config = dict(
    n_head=3,
    activation='tanh_gelu',
    norm_eps=1e-05,
    init_std_o=0.00445,
    init_out_by_depth=True,
    lr=0.00258,
    beta1=0.95,
    lr_head=0.0046,
    schedule='cos',
    train_tokens=511500000,
    steps=3903,
)
Each number is 128 + 32 x the weight over its row's rms, rounded and kept within 0 to 255. Layers, rows and columns count from 0. Numbers have three digits each. The size before them is the row's rms in percent of the matrix's.

# layer 5 MLP down (transposed), 1536x384, rms 0.0785, rows 1223-1256, columns 96-191
102:195163134125120139122086120146129125077141152141183089146127136137077151193198178120091169116135089107159138119133127119149176134106174115031095117108114133138130094088143156098161187154129120161107119135120055131082157170140132170110122117151143150120124103200078136080140182196169113116
100:107140120131117167100127153168116153130142108153154143112139190120132182095064036082208186158115180158118118193155139095154133174083110069104063101168166118178153143072139115093054175127112132122082127164193051118112166116077137106093131136161122134142123152060134173148097131129110137114
093:151142109190137142127182128139169158092098068140153118140112070185115098075165114204165103165088114145127206153169079146098113184132151092076125149104078086175139130102104161135124129134104130117121126118103139182150106197135126146144120095128121150112105113080168113171117133142138113081
101:145139119120172126187118066119055179103075125142166116122074178152156163124195134089184166115127105092071095113113126145140135123155124159076136118157121103096130137168118128146082138162093092152077128120067154146190139120203119149088138132096112156169058153060152137115104092103140077146
095:144132156163155092114115075121065149153119191046090087103094098123122113151098189094088118125131102174110084214119153137119146126146121099126139144108163155091061140144184088101148143148169140120149158135100118110142084145063158099137136152149130148115136107140143136174145099159134127203
105:135159151068176140135116143135145115111105096135175125140142148149089106141242078081101129080184141148145172117159142109121123181139172144156178160097103114149040125148161118160163147112104127127112124149124107141085134172093123153103088166127167138106086132111119160113120134070150198175
103:157090147156088111079061133142116113146114105099140124086043137120196151163166110148129100176131165112112112155140096160151115121113121125132103098105171172117083170162149126168180118163208139142134109164149120063178124139140124158164147117138157086107149120140175142182150107100125092056
101:102116116166132134141072072120118098152109115060178150090137138087088153166140145141079220141160117067155146154101124150111117140113122129103134100097184136140094128131101113115131145113121162132175144157018117096098095147112081147173123059087074189115105150093137146158126117085188171108
096:138105190149153178179090116113132095102125130107096156114106170086125164144121121150137146181141111079133137125118118103106132156144162144117166092101109145110143142131118143121118151149122129096201111162159130162134115138148116059119135070171068090147101114147156205129102138167165203175
108:168095147112102144124085098122061201109131145158153073146114153176092142083110114083090117140096117071123105105151097147108140079125135180148141196143165160127113185110099118142132110099124124155119018121126157144166110161128156202127083108144113108110140142187109165132133044136194079124
107:112067131145126167167158113099082160157083179110126114156098204146118150121110138116075146121081136116106145119146107185202150125130147113132152134105081164139122117124146147068170174152059111124144109100152143142186157122130160158143081108122122135143132126173179081088155136148107139137
106:139177132145082089120178109198170116128143114065125159160056103082136163145157081157146111142155143109093096205123111077133118187199071115203104139141098130146078139196191164120134128106137116156128164121150153072141089181163151155104102124088071103132145135134163122093181145059098128101
098:180169132159163151110181150082152072075143142139138159155180157132080089104106143108124100160143171138082119205114111178082143090189092125079162094116166139123173107162102139177157142107137132123141089108245164133137149140164163161053113131133116128125101147155114152131163138100084145164
085:120095116074104123119160114143131105109102116113117163146124147126149166163099113114095119124122123177177147173115141125106133131146110048147097164085132128158054148129153147123181171098130154137167110066144096157114151126135128167142144137121086137119155080176133135149126119135119153138
101:101097117109107153187161076166169079185171126136149150104173123149102068110105181150158152121183190135169106164156113123130179069103070109128100106189134140057158110152059175095164045090112126116116114142113130144152151128120144110173058101200163069100061131155123130184120118181121136172
112:106137168122168121128103128157161138192140110115104152162145162063090105159124151121107133137110097071141097163135057114134125168093159132141179137098183116148156139076126181122068096074152179137083171076125129092090114144153144165119153132154135082091144124126100115079137166129150074085
099:155132149140124158133100167129127115120112120123181156118132203135147151103144155139195167123113159132159112070126059113097167103101084124120056162083148170100106138116200184072149120190120144121083175079108123143099150141137142142185151087179143119123154129091105096120146146089147119068
102:165067108136121107103130094114083067146190092074153123108154102097143085076101101123122114111157084144115150148190108146161115129139137115141187085124088124180130135190152138172154118126176170168184110171134141102079136128069113127091110088133143147098136118118160131225155081187132122117
098:077129114103141132121127127083107184151135176166121158130090186119139100148127120144116091166119117153166075142097126141104118121042142078086135127181151125111128108141095123105193113166116109117112116136120111116110147130118059167145172110141124134086112105101120122100176070070132094097
099:055099131101151142129077153135122094124153108132131162112118098148066077159159110176128159104169055206103057154082059139143103104161165182124131097111083178187169141117131146117133185101169073117136180095101122171129157161110118085134175081052123199158153141143157132162136161146067143152
099:104113112089139193112103114125061122134138106145098120165077109134102184130150039142159147138097139094124099096100159110151094095142148148114152181109118144044159139123114162098110121127093134093107171065098139107151081101091173153134129081123135177172120131130108178087050081103166215158
107:101153174128165165092129102106173053116177151062111148128109112126121132132182117079161140168129109099087182178097194190141123152182111202154103171088123147088144122092117163145202137120100140130123114036102159125090129159136123124107093090107156141107188154119125153123167144150083116103
102:086120107147078148128124153157114138078115117163104083150098162151128116135144117114100126174185158096103255169122181187160143180148121171157124110129129158116174134135137162146108110124146130159102088109149174135139169059075106105094097171138163111138133022082078154128091131118100155084
104:172168141154074087138179041150088117143162092142145126098104087189097073153173095131106116120109177091128116142127129147108091129154092135126098127092077080100097139190133160124105186148149083185113148147085146121114093146106122130156195073129091106090112099141118171080128098110160168126
103:120137113083041118134094137090128175148178204140129194060129114168100125125087142062146140128122092119230029172127150133118120123097210120135095077105075138153136133169118131101080142086142105162111124147129146120084136132122095171149105127141158105127101086081096135131154151143130098173
098:121077157099110145184056163172129183134141139174095119136124180098116130197148129127111122089126141113137145187046111148145154195078179142135184168132130153162142089089134102124138167151096166132171113163173092101132133116058133128141130161177137156134132111173129145114094148115129100120
093:127134030094089162074121086087080095122078109134081134105124127113149076113131108088118154131082111078141135132143135142141061177087102113157093094121069071107174140120128129117154077095097098137146124115149155131165144131139098130099173119127135117072127120089117133080131109090131109114
101:141155133118077137060123170116063108069161170123131083144104121129090121104172116082107201123090127136133124106120157133155039083126135110114061159125120133176153130110170130164120130100166095125153058128131128125166170145145130169147135190135166151156043089145110164180161137149114147205
105:178143078125134145137117121097185104176083113135199104082124114128133099094098075141164088146176121134110134136098200063114173091070082126084126144143106129113163134137155115092122175110145138144091107105127149170107132059085115128079083151122100106160122133142165112133112147142148135141
103:148182190111107156147087104144066095111132166133158107095090173076145103101148105122164136118099116138098122079085127100098136182092114099107133119153097148174107124154110156052099098138132145157114093150140122163142082140075099142101166116109074146098109085164170083096113082087084131148
098:093135056119089186195159141152153081070191124111148104163130103153092113116136144098107071156093102109116126167147121157109105092076132122134146208164104098166089095158131148132172114153109155153174103123155043134127063125080117111133106108117158137140135206098067166152048113115196126151
095:098119206136015173178141153159155110107167150106088065186125145125154103146096104083111095082138114133174148095167167112186162105137097181146116080162139203122122033118104111110133137169093156117176122118194123153177179092117119141155053118132102094137177165134101217085070086121112104116
080:101174158178072101094124156164097137122111130070087150154173101105134169113103183147100144132169157116137172083136140137095100097079143105146093118133145116140125171106103129132109086165118169100126093172103197079144155111141123153111163142184099123158145119049110163121122072176158060140
087:082191152098161125144177070165092135115112112113151176127101152194107157122128081119161121159122157223109088076122140148077152108126116143132142089093081134128142231118146150072128154120156110117157108160147212103089127060132094099121152172168114173112124131100173082092134090139154141177
# layer 5 MLP up, 1536x384, rms 0.0763, rows 1224-1257, columns 96-191
099:109097112134129161115118117063163113111120120087102109083088164118134127109117084117090074080093137104137141120134130094137145119103138164143150125110060194077113125120153082121169052146162206152140133139153123126102161126172115198205137124102114162121128161157096065049135092115163147124
094:161132139114155155171136122077061143134111165071115147158161125119087121077136129168140108141106111115148162155168114175126149128166143100180093116132149110089171142142182056128148165141088122109199140132107116118105090157134185135178100143138095101124123115101098162135096181088121077146
104:124134134137104075168159075121079146134118076163140166117122063101064124146061134126182144141116150130117158078107077093109169080102148074103100134145180129085124076090144119176087152120140086103144143146152142091152143151138155137102204135094105104106099114126076109149166129071163196116
097:145103129100135088111110143077094168112128142115192104082123099164116143137138120076149155092106102095102075162124061132145127154095141119132182077147186106099161053211164088118102081159126078091126113128084163044108123098180129162170120159141147100136187192106134096127108118071135071059
096:091187111118129150210090149113162113118146183176159098103140119142142078093093093085155084093111125194152087179103116159148138099124123088153150110169113117150152083098134089135138126159112114109096080115124149128173059117121184110137106175156148107159116130092160147156097125181122128114
100:135053115139128122099120114126096164143206181147114085117107141156108160095152143144185134129122151159118151157144050119082094113092075104155095113154167114127111111125103157058127110180086109167140058132122125074174082137124146149158086067176083138158120126109132161138085129092118122114
097:227110150100123163145070126131149069184105165170130142116074153125105133166154174179117147138175097135151114118174114164092123128111148122143171088145137106134111138165153140096127117145113088171083078092191056130110146172160164179118111152126095147139122107147053143181139144133151105117
096:132138134198132091133126149113146157162159115139157160092117146099133091184026121173109116136137094091117087160161130113158148090173149049100146080059107092173163131116121115115116119104119108099135132080098176114048129131148136200177160170071124091141109140111089112135134140139120110084
103:157107113066174115114103145131149169208066121097143182138191074108148137143130137175155167085122149141152127095182096085167108096124086149096139099144114149126182163112118129167123171137112136118114161115072095141146118082129119104094074135115157196154128120173135135142122119167133058117
103:189058198146193116122140141086094121160167114171129124126093131151134197131174160125142150091147144123126133125163152146154137095170135138097157111154074136173096077137088107153146061120130092115150182168102117144176140132145126096122156091157106131107136093143147150163139109120152116139
103:174088169164085153088152121103177120136125147093133121143073179164182147179130109117112168098166107147076070162183138191079116125153166109170143169191087093138149112128186168088169149122180144132188134080143133139112110098153124100173155138129151100127161112115113102103106131138076107106
090:131231177128152138106088133128143113113160162120188138108124107140154164166162103144130115152137164108153122132086142120138132098170144128113144062128152165125139101145134103198096097123121115126141088123074066147140115118194073085068102171100087087138114126135138085128082128120117183075
092:145126115170131112094151162088064119155088154132157121131169148129067064127109156182219164115242120111123132128145145136129125061135157157105080116147128116160174165140142104143144106142067040095075112117149105112135141138063135105128100065141147108143191152168140151125122122154156132141
094:116079099176131123117150114160125167098076116141093038117142158103121148087150126127125161090149105121148058100174164127121138120142173118156050084212103179117109133198141104149120155126065102086129146138240071124134138152145125083161125103123122131127107174120085116092151189117132150156
117:123061106110136154133148176095171146142087124142125147117117130165143154094103113133171141177114086090121111131123152090157137088168118158189136131119120175149148091120121076092058155172086146132070110111137114099114121170140110144090133142154173175086148111089142090153130194125114134177
098:159129091095136145154099125130124127141167163129149153112107143114153100116113111134092113060081157134130132094113116077113042067148111078171076084151143142088128118110116132094153090143191120108157091060142106135169091107156168146141109097127050109151128099148142093206163131072164068120
100:149086109154139132114141118164095098131101130116131169091178153131146121105052115166129138080125084149109178157138124098058197178101117134138145098119063122142117115141123154184142203124126152134053155097134123116125125097133193195135138134168170093074138095129119124110212110187141162147
092:098128118104161123103120124136193119100149134168101089100152155135116115129081161115159187101165055208142134096141141159126111130136156127130098166119145109149106161074126129164185113092100092125076091128093101105185101110098126083090162110138110177144183098137170128152107133143145181143
102:162166093163114149134211175155085100087124098130141129114131109115089107138185141111105122153108158101137146109115069117058134140085170107105055096129125123098103145135151152151159155203083137181150119156136141077121132174149138136159136131099167130102137106106122122148178098228084136204
108:191127132154137150173115139086139136167133146111078094126129082142158149204102088083117184092136128106125103111145169181114153140093128064107078123123131097120138144160147093148143169091149107170107101121121118101095063156147132153100169117167095131077045170179075120128121138192152046142
110:095160071092151082120138147164111138082155093118130150074163135129150155108158187163109174133196078122140145117109091066137112110110121129113137119149109081112185109162094110112187085076173068165120150116129152151136149091157132089161103114114056173058119122102181130087123122131124132175
100:158176118154131131097202111098157103132105141165115115133088141095126126138139104133161127113088062198182029140114112067193132106132117104138122135092133141133121112087113111142205145151144064066143152148171131113222225105159126183203090127145106146166101101100129150161098085152141188177
106:071082083143093050100176149140081162119166111094176175124153141138131154103104099099108095089098162163133124149141106161154057110154152198181106130107179135151100212129133100110144169137145170151095156151124144140108094149169099127094078174110097140100123108159122142098139094122076181162
110:177103104187135111170130123122150198168123164107132107119209116134106127146125142111146131110090097136111144165136166128141098104144124113181134093148098111168100123101128110133153114131086086143157100084153166122071077113132194147164102097087117133124167187072175152149120113086111152027
100:138096108174131046118090152113182086134109092122157124136118066126089110099132109082138191107109147113129114147097125149122091102120111137105155133131092133136075149089174130155139134136140128165134110144084185142101158188156160110162163130094155086122117124088177166091152128134100101228
091:107074165122123107130078126103080093178186123099167123123219090080116189115134166192097111107086087118154170127162129094161084066171109142165094114145189111161195116064143110147134134142103121169079193181117176150103138190086088097154134189174194152088103132157136135123067162090136168110
102:112141093091204080178123080172152138167117125119119115112196155150131101149078102144081191151156142150075098129126119152098154113177078076107146071103169141147104141076079126103126075165180129173124115044120167069144108113094123058129124111185101128133168143088178089126133105105099128074
111:158104113146095152164116150090116244119122128198098145151109153138116177160142159132128107069158155127129139113110102090122097165146118115121101108112087149115139108133166162152177135112129121112124126129176175158135160089103106082137156135118135112054106109122120097101126117138080086177
098:102083122100081111143180087179146089157132068090058108134107058073180142118124109120122126108176100079117116138135078131102138116094134117151158118141159114158131176069149160122132101134117139191107084171156131113061118086232120106121078070128096124098104179119129099123135142125091099125
096:103123160091158073116145147080114070102077224146127094140180136120132137129058128112182210134144190160153124111096092098182135120151134128156155135126136056164089126125142091120122140149143148149136136130104111117109097138136138101101123129102094155091124127136138117113090079154088113152
097:098121050153194159076102087136116193164134147141078171086108123078104176116132145059145131147127132106146122097134159156149157128090213093131037169110111124111165164055133179136100151071145118153072138090124142073108090086150108055082149127159179123064138122154131066145184121124106117139
095:064101161168201169080105179075111166130087116157000160090089078102115089123086136104157159119154135108107114099128123172158134146057138144145148112155071116197111163123146143121129115099160142144124166138103155150159154218099156110113045093143147090097134166156079099143138091111201141135
093:135105120130159118108084172128167219176106115092052144066141157119124125048105146142096130166117129143080133081066125154162101093187165113142148168141142118100118123109134162131086153148141112090064127182138108104149149069124172099083115144141142169103153137148129140134108126134198065129
101:095115088119137114130108103095133137162165135158159153150078119083115123103129181122137124058134133149175151167088129136120070158093108136147105158082133134074111107097160131133132115176162106083091140154150126099093119113152095159178109095124164163137089175159122125075183070088131131063